config.toml
qk_norm = true
parallel_block = false
init = "trunc"
init_std_up = 0.0197
warmup_steps = 0
seq_len = 384
Each number is 500 + 50 x the weight over its row's rms, rounded and kept within 0 to 999. Layers, rows and columns count from 0. Numbers have three digits each. The size before them is the row's rms in percent of the matrix's.

# layer 9 MLP gate, 1664x832, rms 0.0878, rows 487-509, columns 416-623
101:496556562489527537493534439458481476524592450468592496327422548509493442527502560446529428493527501475438474465452565467397453538551618533495446359555514567389502481539425475548473390429524507473520487476513562570526425475439553500508521432470458493627537478507424509459433542467537452416534595452553465522509504500429531496455418555514546490447560545475500401521548456555486424526397427440492510479538466505511459518386586508597488530511490471446400457494477470575539513502501506514516583446538491579470428434488466546530557460579525534458502569540546520524398558460563571441443470494412585568501455552482465524444513535529
105:425510454473459468509526415499453476504454469516490469458493529518514391419497486501443543568568527517617504550488473483516539465532475478525488528560413498398467533560484540524465534455477460490423507494440543457542464527568579469537525543535521494424543463460494499568394503464539500460576526515524552510488539409514472487442509518516460483515493483553535515448436509507519565446398532501516525496431483477519532533532570481464538552455469523549492473447456392449573454511510427397543439537474453437421482395493509502401379644503530450419539531505499528458449558507428473465536561536418564438533468494536535450474577446508
106:561622421469538519385505543544543477541556448493451450524470472485480579480526511425486465528515503516530471554567450538518445580458511484512514526485456467523574617482540443496441457598432537488533489529512462522484556505540444467557615543461530583481577469482486502494463487542440476538513479522511471511535511524499496530525541551522386515487463519489462529402503601504534494528523558431528436611518556570486524554441531543496488563472465550571507549434465541534533478485532489559469424489516385457502534523480538559458406480464472517580638470498445554407512552542534563480588487522509428609453469482490491571553495496585
097:546431524438515475530410572570432584542424503636543562571453610458449465562399472558536384461526444467407457466462445519520560430485537519440433565532495476559596574400522484417503441539502461427473483603541487502469517539521457451521559508507553584499508586429528542414554452473443525454480496451517484456411507572521541519487553508476516480428607516621507465453582546475492493600568467526461533517531488504526530532504436447406487583410443456478484510618548577550555524508505581380514572449508538546513458591637497559469572465588618465524569464440601513522506507606545483467497519510507476470475557517466567443464491461490
102:406473437464600435464581575530504542552454558606527566453504521539526482503432540504550475467569483465537534582519505505488546482444571453443601594488528610491505503412506508570394453463513421451465459515523529501502480409517434498509482553550492451546557535439579486502479451541468461431460486485509540516447455601489464452417567541418580428530473587532500536573608583501490389468571425631406467543416485480571549550466610495470613473514504434498492474482538477531537484551518540558458527486490416514501564448431462448564526522518496470494433566492581474521454467447385476427561525495527523398534524486515515549609480453422
102:542509468595511508509496525519474430483540471437516573472423472558532421471568607515475605568503560447477443553673479422481562436523524541490534538500552498574471517637458534525448454441543502502473537490471458623475582516524416559513567465503543533553548615463622529543459532450509483512483559469499461511477513498566438453446475519482442499439503471534486448545477512613522505438483447530516421543427377499559550533474577418435534505501556459495407511480438439592489501495513474424377521547501530478466446440448471413396470455510439544477537437468465496554533615558434531419545516432506556477471444497576472531518554604463
101:590512512554393432498583461464389442518475425455514493467411500559485520484482568504561455516492512477507500532493433547459508410473470544508374515512476435525470518513465486531526537421471502541516497505487477492548530513523457533583468485537566443513600501539416535542470483462505467445591575464505498500456520488505420497566569533510509496554519516475492510365470518464453523548485487454490523493551483462470500501477494401454504397525551459515551457493492559547486461512488496525517485503525547547562471562436500497479492470479439512437567505413444510524491511468537538501575493461527558557510481418534607486471423396517
098:511377586605494504541474560490502523548494583446540465415484579533543518520431446508519603528465496512568520526641491525472509503536473429544454503474532526558524523508533591513481463552393565457415484444495460527488504412486435546416566540496536501485506508478505488525502526528453548563562411459449486513529406439473502477526541590515534525532552434480417489527466412573515583411554491460473540521519488561496498530518514507562436562473486492523532487520501424442550460454391449486426472546492488525404339422544494477482431552506493602567473632476510483503567477550604625529527507453546540439467559470431494526514566501579
093:431417469545450511419403556458540583411602569464536512580512491466454565543534576497534382521498519516578474505501393524468502473461459538512549464551499478514541488503432443468553577529522553541487452518532450541434536563502461521442510545482547465510488581547477474381502586487452450374535489550502449438517482472563530448500471519526493468529517551371479535505499619480479523445437537543516454544479455526461499421453451484444479436400592468454539526509553534526501604516532487457399455525578483556545506422547487526553482479527427531503459489377417470554542614472563508542464577498532573580496556534456477566475569541460
102:510471554466493499541561446523472485484435496498468500481453494554598539518510512356494473552481492457540444489612534438432479522499531478496519515371503522484481510461600534525574490462528492535494571440483524481432542569444545480532465454430433475369509459493505500491461473574564479491479512448510561568487534483441462513413516500567456410564406541468447546524528560542464480488468535471519512530521528443478452586479494522450457514494450572558527430504453489484433536419452515512438479428453492526547484413497499450468546461564501532562518612383524461479440465547449476528421450485492518515496442540461461516574499465534
098:515413563543527486515597555468548504514445532464494516487462503473545556549503489550496572510456567525593503492403544535532555637470532454606510594426566470552454465516526486520450468472572536408523538587442563446480453543510506516502445491490483499548524520529452333513479495539432562491468518627413549503547437492613491559536484457517376489417549423580569428502485468441548462495520571455524599571513499501492515517549489450535553530395524419545551494609488516484485517536522610514470510557377523492458574517451448452541492533466523578493412498534480468554435539496417529465515442374463441592543529490449470475466525526445
096:402499525466533500520541509496530578535498435482534528473512466513471532552514471505548543401515487480513501455382551468503383546496394449425470560558442441363552534525573579620498613498500529473474460508382440400499451510528532483481447445452440463458439552480466489427461517556426452499466475490440533583597406462601465417526446523473507471499491519507557501572467528512527406345478603488448444510484483500533474490560511541462585554533527459500561574496516527545571454523495563542470467504563511456506517537437434437454418595486492416524429488523477463430554521501403496451468506444391409404454534490465479475530514489447
101:496508516506479482521468500444628408487424481516441467496469553536495475370503482524491513441470430457508512492564446579485574518512499527472524531580447515575508538408508537498463507520459487453515461418530405498467568572603529501520494442528525635514493502422518421582512490435467449678550551526537481564509513607515502490555476465510525501460537491483582493490470425538402528579489535596507551416452571593448551379482492427481434411471565605533494483463502485615538529494442529567486436464510582444553501570443489497448509439527490475437459522554553506497505549460637533573459447495484461492500406546547533484513464565566
113:559443545467441448425469412589556509651440518611549388508492584338522492419489470474564473632516514488405485535433474467535498430437489475554408514506565426555412598610446618555500545428524509593555522543436514568573451421463512439512523498517478536489425509550447487487580409497466483490611423482418549485501518474525530519506502558553464490537430596536532438600498502482514524424470554542458507501623440484490526492502377567576521534594522498495482516506482499532486472657443441521499539564472508442453543559464493346561518476548511480554454500617547483427452468453458505542485525439438563423529521443565498522444550603559
098:444461461470569527487484506508564552596466502509533584534417490442496584490626491596418477583505538492522478527489677491526580381560526502415486465533581438484488504506421467548594547506508373569564467514470408491443486494472444457561498454535489506436493500435583528553520402545467527527507525387524458447456501513478538494395501427471558493445501482560585482462436511469508514499423513444517490479492583491440487496477539488571491471443438518434444500451604405466531523500427544535577573444582518619479475512535468408434488533582467460498613431503575455517552456457451464392485425515536455490532528500419483528534481465446
100:497471549426509453483428576398466471506529505501428486604558453477441513537548516512502472482565523511451474504505518478423471511536418506494448456487452567616608565467542426551631556600507524455529507535435500481599521522482469478448545524538452498429534537608512518381495527518480488483516572444486501505546520486490462525457422526498476556557475499526440534534466509551583545452501534439523438558439424548563391491569535446524514570506515452512491521486491551509468483566573517507510513447552505530414504388460613517443506481543490515555500428502432527501626512491583470523514569493452428554544551530435564466449511553457
102:453458432544522445555478452538538522585396517527434485476499476590520534363478442504485420455554530530497518516477567494508503561385464515472540500507513514437503427535553473483488563576544428499526515524419542478509472508431465557421527527473520481538458524478527507507530478557470507530530545404512509624500489498481511540479524542401466424528536460491486480494454504521512467495548621524471474516581472556452396530525481496406430482510513492618444415504528515462527459517507487400570430535462507575542550449544495480433529463546495457441513505506515494516475518484512568487520404501467561385472589486494424513515438523573
099:478553558552413480416531456481473438425483453548512588542450489521543545440515432461526556394457545448657520511560459477549560474542487482514598563481495561531530545457465499429494456550575440460404514536443543510453583398553491583449503544505486408510506510546562544504396550481445497514526570532548515474448484413484427452507528520532494466420485488503489519460506472507369481501557510515507577514550612505488452430387582507473496485526468474541479536477563469492563541521484522502447448439435483549598543451522636447452423401517550487564501458545554446520508466466437534472439519593448546512507526519443469465499435515552
105:500477525562533443493519477418494468460555437521518548494475526396486575461551471505545546509455522527467538530475477478476516562559560445467533513453539541507469453475576518452449561544500509543454526513500451482591594460537590455444502478547585560488393571499543512526531432443539560532481497471494428444596513515575462585545534476567462491447555568549449423542469509392552531462525504511483599589466563512526482387406536481520565485476453549545614500415444496489517467431554552523536486519461489523496460501442543599458424484507533549523457519514573539458516519560485545486509576554528551541504467539554500542471541461575
098:489491508426520499532506541539467444490457485506471399485471495476494559608425421438472483511490503502415526547454542473523460537484444580454502487500550516422516432465462501456480497536502446562530440555480485522471443488459516469461413502520488522470537520444584487507496435391557522494505589458518497513522462503432577477481505571469502494537504448498531505484408475441461480566418450547602501485444504479630553427588426475525512421420510383473540484518464511434467557502605522497582438506522511591387564411483464502504543517516480540453426490523413591495524518600548346442510419569506552515516567469512517453499502542547
102:515490457509495505549517487406431499573470471571489456583503484557585480392489577474475533428434496482500435496507547426494436592614459448451486464493462530475457398596399460553437470558488455468447422515596370472483441489463529455468364494460556385528521585478541498517460564428503440485498489565510413530530427502545436470426477553528497508527500518546488422440531530488451538462558453488498548493473557564452492488406483510510419466438630429502557505552537502511499487527504532612538511503513510419510477610508485492505370522544494580487501514481506461431554483586485515541505474552485459443457427444599456496520435451426
097:495514536473364462500413482528510516482491522504546588527520455453431507488444574498505594493509527438583494482569496442488509493533573626539551586504527465557466452518516576475451446549507484418544577551535599540485557525411588489481425493499439477441483557508443441512491509515510484578573562516555387488465513515456534516505504570506456440415472437446582508457552495539552527523525471500556503452580467526475467528458549541440443373524447522494491471525512500579502498521493484463513420528401500433406570431528520588507475357525536605461496609508449458480438593527493486458513478453489533523442553556476449531452491483480
100:414561454468524496493410535507443596580469502569511538511494450516472527480517451391444494507567548452459533517495583503457483452398517517585429434512582478464484537462402448473457538471489511544496479534583576496520468509502485539533539554463480528497505363553475554462579551410528435395475473535451360499518546472497415436472484540438481474472455493483477449541486451502505500447505440438543403513488502470528585427535369545438511496555512515520505413465503524567501597510581416438542379455505436509525490449368455434543426423526472554515567545497579465464504488532514633440445549405406579462561459514478420519477432423474
# layer 9 MLP up, 1664x832, rms 0.0945, rows 487-509, columns 416-623
099:484452524534460461435487550480498452513481442458564570460511501568394573537524451473505629561519474453595502438473496541475446486469526531410567577531408439610428634554539566564482479522485469588528402557534512547486530453478540485525504496565533530464526510517390482453548557532502510563395502547358439504585565497528454575555441436491497500495541412493569493551544453516499571548545487403455518513590418500501578388567503397427545493455529502511512517560521411471537502395507488434513513471543551471491512508428453504480540496400466576520458614553479516480482596480510456437482597526439457603569458540451584521500414545526
103:543500445646379441507477414502463536482566449491459593478459471454539497536463533511426537607565471497517419388496493494509463440490444504437575566570486581493522456528504611471381530444513437502529488455428543434459403521455487527555525560507464476470532410451605477564550449552544462508560546491479525578426459494421448548513543534425536534561581538495516581471542497547552429413488499538480500525511561494507580473506496502557608583508524467587518495499403502547590461497386438529416510576420583416474546484561510486523567494498423422473519416487441547342489659372530419481481563522578362555520535586525553478435466501577
107:359468525479473486510503524390491585526492460554453489514578503513505523413541556459438521561510468549496591493487517576545488477564563438520518519578500464453498473501471488522589537544511435515417511452442478495510526474436512532441434500527548503531486448501464529544509480408554532471525498475449530507491463472521496459491505479492494428447440484492577458485447459497438535561464458531477521399498451626581357435503480531469481528519457459463408569455461445560448509541535468461451555428591476485588482535532505379503572491465574523585580575521591461547413493444488482486551521493511470472569483556519534471472498507429
102:512382528554552480405445526547479465534513472566553547579515545460503536445486503533546454466499508469532583526541488457443499452503492593472469448509486406503600484452497536505550456576384519502520478498495458485472472453471579447497533472450650552529471624543623464420480500496442436509415504440428492466435458507516518457573486518515492480501495545547470474506556468475484459571545457483420415573536456494453545492579407460440490509445542451475508486614481633399502520554533603409493439454548526596497518552579474509450492507481496548501511579498443468543422473521571570438559524584607537420421591447521590453479529464458
099:481572501431452487516412572514480476458456427495504601551596451515453528522493416572437476551462570542488537475494468580567496519570416527525489369455493424407449481549539505427476437443497460536514511386527501539426495566464518408596493469494495598504458427555487575597486593557639532596511499516514530445584512442496400604514398546475452455418468510541561480461433587467614543508505509434525484437600514452481479557518521441421493495516501464457583480509471492548458459524494543551456521538519608453428469617486490580444471484495491508435511584538536555471466529489482511480454571475446561541522585507503552532605506441403
094:560602479520459529549539539459506512494412540492544528481488479480470478493508461450516388566513539525487485496485577548479527532479487437583439463479514508473565420514502460396584416476458383611544445485493512533483520471540491547526552564475490490424470511459494578484544461472464584572482505483571445430515625496407533350516451583459484526568481549540476538473452530508479509456533567478434470539517528454520444518510471535553401498529446535480526519492532490506527507485579492551554507493508407500434575595443506501520495448468491548492515574513435502434418441553516480326404477514458542565559550446473586499521469477620
098:505453518539429431483542442498544515512527450493439544440500519515416567477478546529497578504481515464561504513511489589579557540596418587429532549518433501584510543447495631555460526424404543567391508562580439512477473510477548474437396466503457584518440474453528439444534466414599455508528462496519429535529403508576545524446549555444578474475505520536525472478469498490421547550465536566510508445530555438457529544540462468514550539522513543508552560490483518610539449439484448414478484468481488442524506462481390509538506567524579476466531458503474520548486435492585452503495502495465532482503445454484483495689467499468
102:456539522491557500530476419463528489433473511494518586508566517531509469443402538601475472315455456478476529547568399543509463594494480512391479507494531540466513428528566538383508497507496399508460510526452464520521409537508587508502467524579493541502461533590509453548527542427523520583578548488516428508536547492589606561600485528508606458453566525548619597555521474442461453575481487490513445525460414411491574481479492517438602499519479503476610511536527529564385499562443460541476474509550486504562530498548565488511509476562581571456556477432441576575521530512506488473383574503491463605531411459581486526514499458449
096:536549564547503482522574430483415583484526471489608559628492507529491532594498459465462495502471459490461482555435570419523470400577462383559502573469548511536503523450433493430536477536505491441476441520461434514559547384498503551499543497499520634474592412545529420489566452537514490394557502489410454620413522417510590466394461548521469461488486535488420434474404541491458495582478448456527596571443559431414549506501518553529551443574484545471569456506436408511527499454502436450493358439453515573468525483463481433486521484495532485518500536489536538512483533527519468525601437437522411543572514473515519491554468542568
101:464587605410464557388502545517598503514500564460467422475494543511489446502463557523554574470513508511506518476569543530582431556556509514485456491484444430441498561483500516502539496501447504493535424521520401602537479538506449527515516505429441546458507470484507412471550502451524471502459503549545479475443402530477502518509441489507525602573513481473492510548476494404608454604580516439432455417542555568496515430541489438449594494527558470497440518402414441522507502485524444466473447494475413445518358448492564498582537468446485473551616485504417490402563487549552513493488600568415494544448431489494536614503572483471
096:476492470564512465443645532578539520501550563524508419512469463505489568500519547507457531413514488465557464483532468397596499411457431492501501550406501550545572399459551607654487517454528469494485513472504416489489349454450427499491563569527543417451637535496540500508450507521460432611448507517450577492411571516516511438451548495426519474511418515517542458473545484495495471526506469417555503461472468493600472550475510487555381551487478514509428522403506494484609557556516508398611460361449522546528456507473517530564415522547505496520576527543477523496531481525503401506490457466497477506449472479423398446381524431467
097:451539481575544470505523501479494437419549561524442584574513534584498462490530494513527544595504473549533517457586434445440537510551497416512460448529423578457406494450566478457503417451552439549494528545597540508616461569508491442431517473532569468552600573511524456573429456473408546456493467437467520519512543584563558508485521551490513536479558494567482421422448480442560508522490476566516512542473511374577469467533549483478453503421456518444430534554483552409469517559469563397521458435501498496591465374549612503519521396533513489457506479494496466461512538476543547494525475559496538532466583467466505453488411460494
100:539422495528444443462531521558396495542471479393501604593498417491483546465508487519523492586411472509498524463461445546440555606388514399474461597470464445598467456507381406492587485635538487477524542516427489503540545525557481491469487488565472489545507398545452448506540469507516438590418481471451456558546519403468499495481485574525623421461554571526407485543538492531506466555372606519455458420424448502484495456402453424629514394421568462461503417472469509498490539508470488443554491552484564429598517499463603559474487451452528470519471548487584474482397494528435503461484490470466643492543457494515494456461473537485
119:466531468521507466516497612394546412462510505425473539520521444613510479544513588529479450456506494503508516531569497565493591564577469428443495531497549514332581469446569382520486481536571559490453467446517551495537572504439567456454509504549570472474508518518505509481546508471513532440446543552517431559563521545442529475552375390511418514505502509499554563482524569418457472618472523492516545432415516485490539463484595436574570461487483520556500432601541501472520512410505546566460499478531489482516552517553456508483532551438470474453587426452494470614556580502528455455527456489514490531451453464486586474504563431524
097:461526540620436556486482516528529577483404447536382472519524460553469539544496559496486493462505468517517576472570534530564588608607556450508487508572465530412554428447532516559533484441497427467586453532527617522542426510453555495393466447473451432444464381616481370487513546480428535518498520513502569462492481547456576572481502508474447564489508556572392486485486520533469459495478549433507480572586615599483599504538488573494555426495508478480521558474441403503513479506537489486553498508409551336535483487517529429490546449483456527469607483566460465516553506485513541514508426470582512578497494553461518485439563470550
101:466534452482509510509510570498523514495504524528567468483469518627521457384517581529519454564495527411471465518518464413408512434439535483614568526455461549542536532537507456517510483519463477465387509495527511496546498448481495511466440536305470468473491533440463491511505561477458445499533521510468599416543501516469487527418466524506511474405573477476528521514536565495602497483542459491545548612563512516508487520540538529470541419494604460480461477530442418409508465565522486436486450466513504542405502449430516522516566496437599451542483497544476469492517564486589486527443514564500409421504536519553566534487530415476
104:463463536549507496504531484485445397627493581503519548541517547472579561563448528380502475491605484518534556510495551541505448552609551475536489518422517495583558481428468530577469529480516599526495565424527475458457504479528558497481578446515529427406498565602507493484495391517559514553468625462531575488543541568496532457484472480505487499545494542452460513556582436448490369400417478536421477441447409496593454420496508451396452453470575519409481510444542476395495531534472508573460489461554496507562496492501557501527480418447486506497519531405410448549569434515463483444519501572592541573458425511438592523497489452493
100:548566399478551593539501468439452435496485535527466541493470454458473555486582444427525515406481491454495484501498479466487522508472582467593622514498494496596440508543606519466506539510480506551526480496459502558542516469485545524418457516501442487516500511587398521518437533519500443521556423556370463541523526425633484441618496439496504593429517537439434477465521457436511465489469474637441495507553530536474491480466584501554462472479591551577486535447541493491659380548560533535509480457495440478506480480456507564544481502546468505456466519595520474435585579469477532513545496516529612535464557547433508464418419585516
102:448494483499494459485467488541497633601419502523503536503461321493477550460498572490530466455482519444393527540468517530516506487418544513431465500500434468508492483515447554475522531538453538496452496388422461593504562517478520566593444491561458524543524463507465504542504423522573553558547490488458554436508611542511551509545486537558541542439459488430485531526513487403543481526494552542528557490485519524533418404417474339541534533470505563536546502428482536473517524520483534489587429595526483458475515541443446427433446485420497429539509535487306523522531610431511487465580500502468506515514536532501525509512509542494
098:492558543468494483535529613521440578589511485541552489429442428474468484533494505446458523518515472546441425497469495658506512543484420502564536494553499461544504467488558429498495424493578463561319453495583485509543566441511468563448504476511538477416506523486538455545528527474554507549546528539411529580346550535460575406476467465501495495494475522489467538499430442455514504457543515490516565534510483519527455507509532560475508487427441510505459489482537459393427549474503471633503555462462515477501445500447533430461481603561457470449585512596561407576477510541562528484508506533524542368454512455514478500509527493486
104:479571475478478517518524356522417397568470543418458543554482547448553520494535557652452532442502540380592481414501504495553543532456423499468596423525516469547465402499541489497597515550380420498583473447487444505575480513488448480428486573600369520522502461511515540343512526514413489507561563471523573472495415602545520506497500595460587504521458594515596453491599533398563393467475533598520475648539560508560476420425492500552460442444503469568570545423436445497547506554538519469490536561486503427561458554526605485535487464437526495521450501417539460513487538527487485505511503458473456505500632501605409531567484530574
100:512486477529520525399482546527574458399529498549448378576474407535546352523538413440429507531545520474460487578450461606524420516532487429511456403566512549512593608489452455487576490515536524569487511441495526496528334529620480475524582525542465549565524457433505533526533441466551505482517520453499542495509506485548509532544558468488527560574525525462481515458413453419423560492514431473513472450567503593567514460481457415619552602555447532492468505553495558495507577539543496509502526452511591527568428498503416460504619546463541444568577454496507517581586523528533606495587531561519503510537436486516583518451499470427
103:542414520539483511511531538567530402582629471610511486490479393495593552462536495566406448394459533541557544582450431498648487393453538494537514451553440536504514470513432590541457508368552451479504565490473471500558513611545433544540563520522546434598465467504445481537507523518500444453477422524569520502497513578475456496464430494478512417552523523523500521462558502522418544472434514532480427464519485558547576490548502543486445505515458481508492524514449525562482528498534555419524427535443586550505534539518403506552533550578435538486495464485525520487565504443460443535497512514461536445504511477478521492588490464392
# layer 9 MLP down (transposed), 1664x832, rms 0.186, rows 487-508, columns 416-623
102:503513473516457481482444574539563569512501534545534496447534571431503473483535548501499440475446440574563558519425415495408580549564572501499506465511505525571560461434453483534445549502420520451479484473438436536514400566467427520561467464492450500419491589390449583510487506509582457549427484504420408477540592468466423484488478481518435531413424587508603610462549429471493549527476487546438410435467475515551447541404506464445472518384533470515491500473483495494475587480547597484511405512518467567549526536466463543442442447502416493458511519463545401438532485607557476459411444516432566472497495519449543561476474463490
102:441487532546521475477492503478527485488543555464567567557502512496569468453518518464436489464647512505554528538578566437504487539571544560599446486535412486390536502509416533542494526463519470531532553372473465529450520509514557450414535538476544426498502538444614539578477554455550505482519478549522471505501476584428568492578433529585544446540515495463524457465472464485474422486413443519530477511435481412536467549567458462532497538452508540420499529405496521552464491446566514539480562503436511399528544511567515462514461507506528587524572566423485550525540590563443590476520431507452450475568469538499531521539478554474
104:500453534455467414454471481496613577601503582528506504581479497448533473550464440562491507386475451547571517538492394498534481562526464500459615502468513521484484601437598586490423485473514532512542478531457368555539424554340508490529570549504455465539440448553468584473503462424482523501534485552520565392558482498485599458505491501462557488498537431484478554489479451547470568505469450525490489563509411503573467513536542519522525466578504525508492498503508475497468514486564462499530517491480448458486483465643433494446632476457540478468500464559575582522546498522530398465488464505489454443436459552365519438513481492437
105:513544516450473477449527508438522431512555516485429566544511453454417477462520433500519509452471475401527548563488503485465494540527502475397571577423475485490476602459497549444496432492538552490510510563511524477539516528454543494382543460615442492566440600519465462533526418497469570590467491464489500483509594486472426508531508476505621461477583422487508509486452528548539501494365496669444515545577459612465595482485483527465523555497513480522474579444532522587392532496585512506472533400497514572514467575509516479527559499461482553571533449497569470557475448440518431409515459485621415426426405474569516558514595470579
098:430435432540492512479457477458481494473521510586463556495399447526533476512477447537492518518514499511434622395484500480457392501596429462529484473515507433501466495462543466496550516399440494470454501509421536465454443574471534454515539492507493457503524465519515440460498486542410558521532436451484480408466523503425558457540495496516453538487493516513487492442395508591635502519448565453466515435427446597481497543531492585639513517413488542551423587522652502516498455481448491539541492492477601496443509523586496494454490497523534535585491471433437573469495470480564647456473423450458521438518460496472494505527434556602
100:464507580481534484351478535530500461529535518456568516510458550607522531540412560477535486572507584620490573491404473555557463569482389500541434478468520511545453578431478560524478434472429523399492365516500451384497592485551536515563508434523518545522517436447541505457460524519452471583389471551582577597441583493532481448489505445484439533470582532602453444439427483471590495505542538456399412479537456515507468495548454456543579546495388549589593503529448548532472480663552602533565539472557514548515478487453525544490438518557542457508470537489478416597555530477540401520493469470529470503513454490423525449500547523499
099:491511517460455490489502422495527421425500485370459494508523575405416509524473496504494527555549507539509456550541577476524436544407475497505464467481471532538513503579539509452493531572441431477440474554540544560527532497548485536521459466521497568487567416450484522575454579491457522409495493517490520526454544533553629467487499477413504437465478399519481580453504460488491486522527547522442487487487545606495564526524571506572515496535355479504515558453488489502513541516583462555436560561481492580549507475567465501492558526541479472418562503561486435527531552465563495497537434445571421450234576388546508558529501573468
103:461461427565548469547452538445555394628596622499580460555485554449411474422468563449573459441557562483499494507568408530437489490564457557406581471498504453497481523489466514534478489455541515484497539471461489574530469476357464393507546542558569556524494524454447442483511529443500449515587424540583495483616481539502500494391501429485537558448490518465549430532424476486488483449592443454524426470410394429472527450511531520412503494513397561573525510576491488468492532483519502457453492517485549560522553451479543530619495493470500574484602472579567443542524555493437500430505541577517559412579437510584461393488405479515
097:418559454475456405450498445462535470480505482466472552543479480530419547458516558445533426470557515435521483488422495474573487520489543443414474480585481471590467577549466550478414425516575528434562514482533455471457436418613509556591480483477498527545522412480585502481539500449563456529553481527501466438566477466494501476474495518549517517545390490518458445429546558450462518501441413457545524441521518522456507380481531508422462503578498564433494430472592508482451510392588557550496559545524482488540581594645584401495497466512469506658459464426515510521542593395459533489474454521545518482582538490534472508483448437440
102:457486473538430538534501465407485497488487569586480366552520474494595578549568447549408539534478482539486449482540550544449508523447385545568474592553514491517536505497493506433529562540522405486519522501500518568501498587495492524459411469592513519444501522488538490474505500449445490514482489558470533517516489540469438513511486547573534493562562432444526505478491463460505479464443527569488451453431483511474472459515422558529454441432504428519429561513501586523525520637431499452484453471437498447538462584504578489516450483497447521516427496502514543446507644478434453473518448544528518506359494530484544517460562465472
100:506436507393497444589461554464470551519593552525438505515537542488496478529546523491373478533525409488545442497548504446540444403446493463501509494463467359544433441431498468500540468475448422466499509463446521508461453495486467613538526552485479469460479522537507569490566492487360432558578546454482483515566441458502472427501498495477454465502463542483401576553587530540520521586439478447487500589453536483595453522537449404558539526488470638489476526520528460494534545487566459500447527512479473531500513517452462593453558515513618571510459536478489629585570457502565468426465521493455435484496517443471456562507503490451
098:535472512495495528503513569554605500587587475611448473446500512574440507475456467432541585542482431439583389420570425484511503520551513483540491573471415523467444450563488511400508456485508476578526494519567493590546457516512466478500516480493578457394522566526507538472488491512470495385492492525453637537484531503450530441472421493495469530486501481488517559460528474552433459513516480515482479563500482414405509423558520487544402539600530510512539483569495568543523528498548440448517521590472523548423517577524382511498557486387514569563537394471530476439555507537487395528485456446449517534632499520587533572501561501540
099:479568593469525456463499554554486518551512476530525515496633516516490519463483480551430530447452511436532534469545497504538492480466495504462478452555519501531548453540508516499460537438446518516418526517495467532521426488566547456466522534508443488509427517586522538457527539486521480548530411525621557568496457583558456557550466445465485497529563400538548545452452449483491519475610513520560528457476418533528482541516475525554426533464455574500506519426510464406547458479550587559512408477462595509457491451461441632435544520494439384492450580490583533445459485528572542451504509526578424549658552574465491513460468488481
113:447567451460494582579533529349550520415434492495503519547489451571518434534503574544515527471546567491500537427543482566558548541427497431428579515494469521464542421462534464557379389531472529457489482484499444459543515614494499521451486505564495573432475570531513563500487497567535529512428516555532465526513475562480554490403491389474426633542466561518523524615529563407523454559511406459487482555487549502431446532489543467427505517487508599596443551535539490485502557410550506589514419464547539567515458524545433569463534476510473623594520553350545482423502477565577492526476450496553468636416395538430526499545556521504
097:469492491526499425509463447531457588560456522469407494513494493464467331428470474516471531456532503421486520419486510546594463556467522583475508403403427507541483526443519479442495491585493459483443536648579485446510516433482491495468560528453500579441530481490561467540519518583497618607531409557522516500428477540530488491530514533494529446468384579377412431575453583478481543507500470544472445577473517622485460432477539483512454412482481513531485434476406404435481460567438519552596477493536444503414466532481544518523521545594550671487510576419567522533538486492501487504509568505575480548533476475611553474533455481582
102:489493613467523475457595545564525475474420514513502492533485375455538525464520479500510451387502492459425435399545504451493509549537541495468541541552516476446492529496469482590497479433431482514527522439508464407443552505527493473392462461457519482580453385523479541455483584484451454454470436487558499557504531463482506479532545574531578530488486406547520446578499566446488598443532491567459458503486460470508489460423500501502463539477474509521435496425463491519523527505529508495535505410551439459540519495499501461422529588506609438584552429527479441507595556509550522485544485443444503426378472510491436473357546496509
103:547595466464515579456509389393426538445543479544558593482549471498567453517482511476506496540541461520438561470505485560558475451516492434550516439485456484528527505432494455521428443514525437435536401485450474445499337427522542504567427381454494670428514578507450513487555483449518578502524526452499527509534498517571558530555530467472531473454443482485517549576586579604391501503494542510455488592520478494401399472473560357531502463462539536561595524542541526473501513453502523452487421530495480499386458481407521519564454506462595505505536595508492511541454546544452552572479555458516436497658477484479450577516492482516
097:561442423556421477527412428489575479485431446460483468472526497525523514451570486519521503512477554514552538494527527523468422488529418572505446490499475467564538513462495522531588561499417536493611557467467472560559468497555466480490523557510446410447511480520479549415401353481477462497473529483549471408500513447523474392455488474516509503495471544499469491480482469492500606526529487601371511499562457506525512525454361543490481566514536509575513437475541483457575590545449502645514512500435495557525478530586593513403427579467456406564484541524556474539629418560502547606433513503507513499335546523533483477445485393422
100:521530459551558519502497492552536485544414545488592561446470515538445456466424494456484422450497503621395548539393503452520520507423532568553451509486454531459515533488497483418515562578545504415588569549463399435498546417555530554553467530553495552430498442492456425512535590561529480544481491469472449538484502488542433512531574554460427497385496482562440471466498568506553552534473554440449488474527519513475514417413596573508529489451574425531476489532501524521471476523557563524520532582382504508451545498505478377552401460511457554483480497422486584496613548460590531454561534438476482463589541480547425554398487459434
097:481528496510496521465493473543440491570524539417545604439481476508485497483553494460475456456450555541485463456503480487456568478525384437531500432497443488483520544480596544535483411474590508463497538531643494483365486619409532495471518489563562532579481537476505579467554522449452508403527556532554488445510532465581466469476504496555446387429507510523539574572445529547366438529533472495548435438365442500432480493523455515459433491487518600437515409516431446488483598558547453611518531497473452528476480502525421484543521555529501511654493449455353494506460447548534402479492419619472555454513574527461489471548493573459
103:460504429539505485492419505449524487476447472575511460483542482501545510565522521498551557488525515539505554512412479498459566434476475495487559483550508504524581516529456567546504509466502503485481435465525474432577595585464417428575587451562548576422593460549530454477454514493503457490472477538424422492574510471565476479410387464458463493425514429557491382521493496490516424484479503443566446569431490555560472527478494544535488502513431507572502493596523517488536501509493549521497469457463495493551477422444526550429501437566559394459605466531496510485464487505450491497492431556475494404469490534518577542579491480496
103:498550530503454501489512545505351506476540503439481542514416448501502511437476574550506448546518394434502401467419462452428454508438483461424506482538573550415357562541560498514533484587478490512529555517526489528497450566465495536545520468442521460530476513435579482449560568554493445504471450501523469530516556444501557520527482564516541450409501513559484518544561512462475524465487472417492437544519527526514517492420529395420552516488431362535499529532382522465469563472588500458434453612502518438479518500418496431476459549430433459498542452435487499550520513460512352444452504509534475517677557630455525490405462536490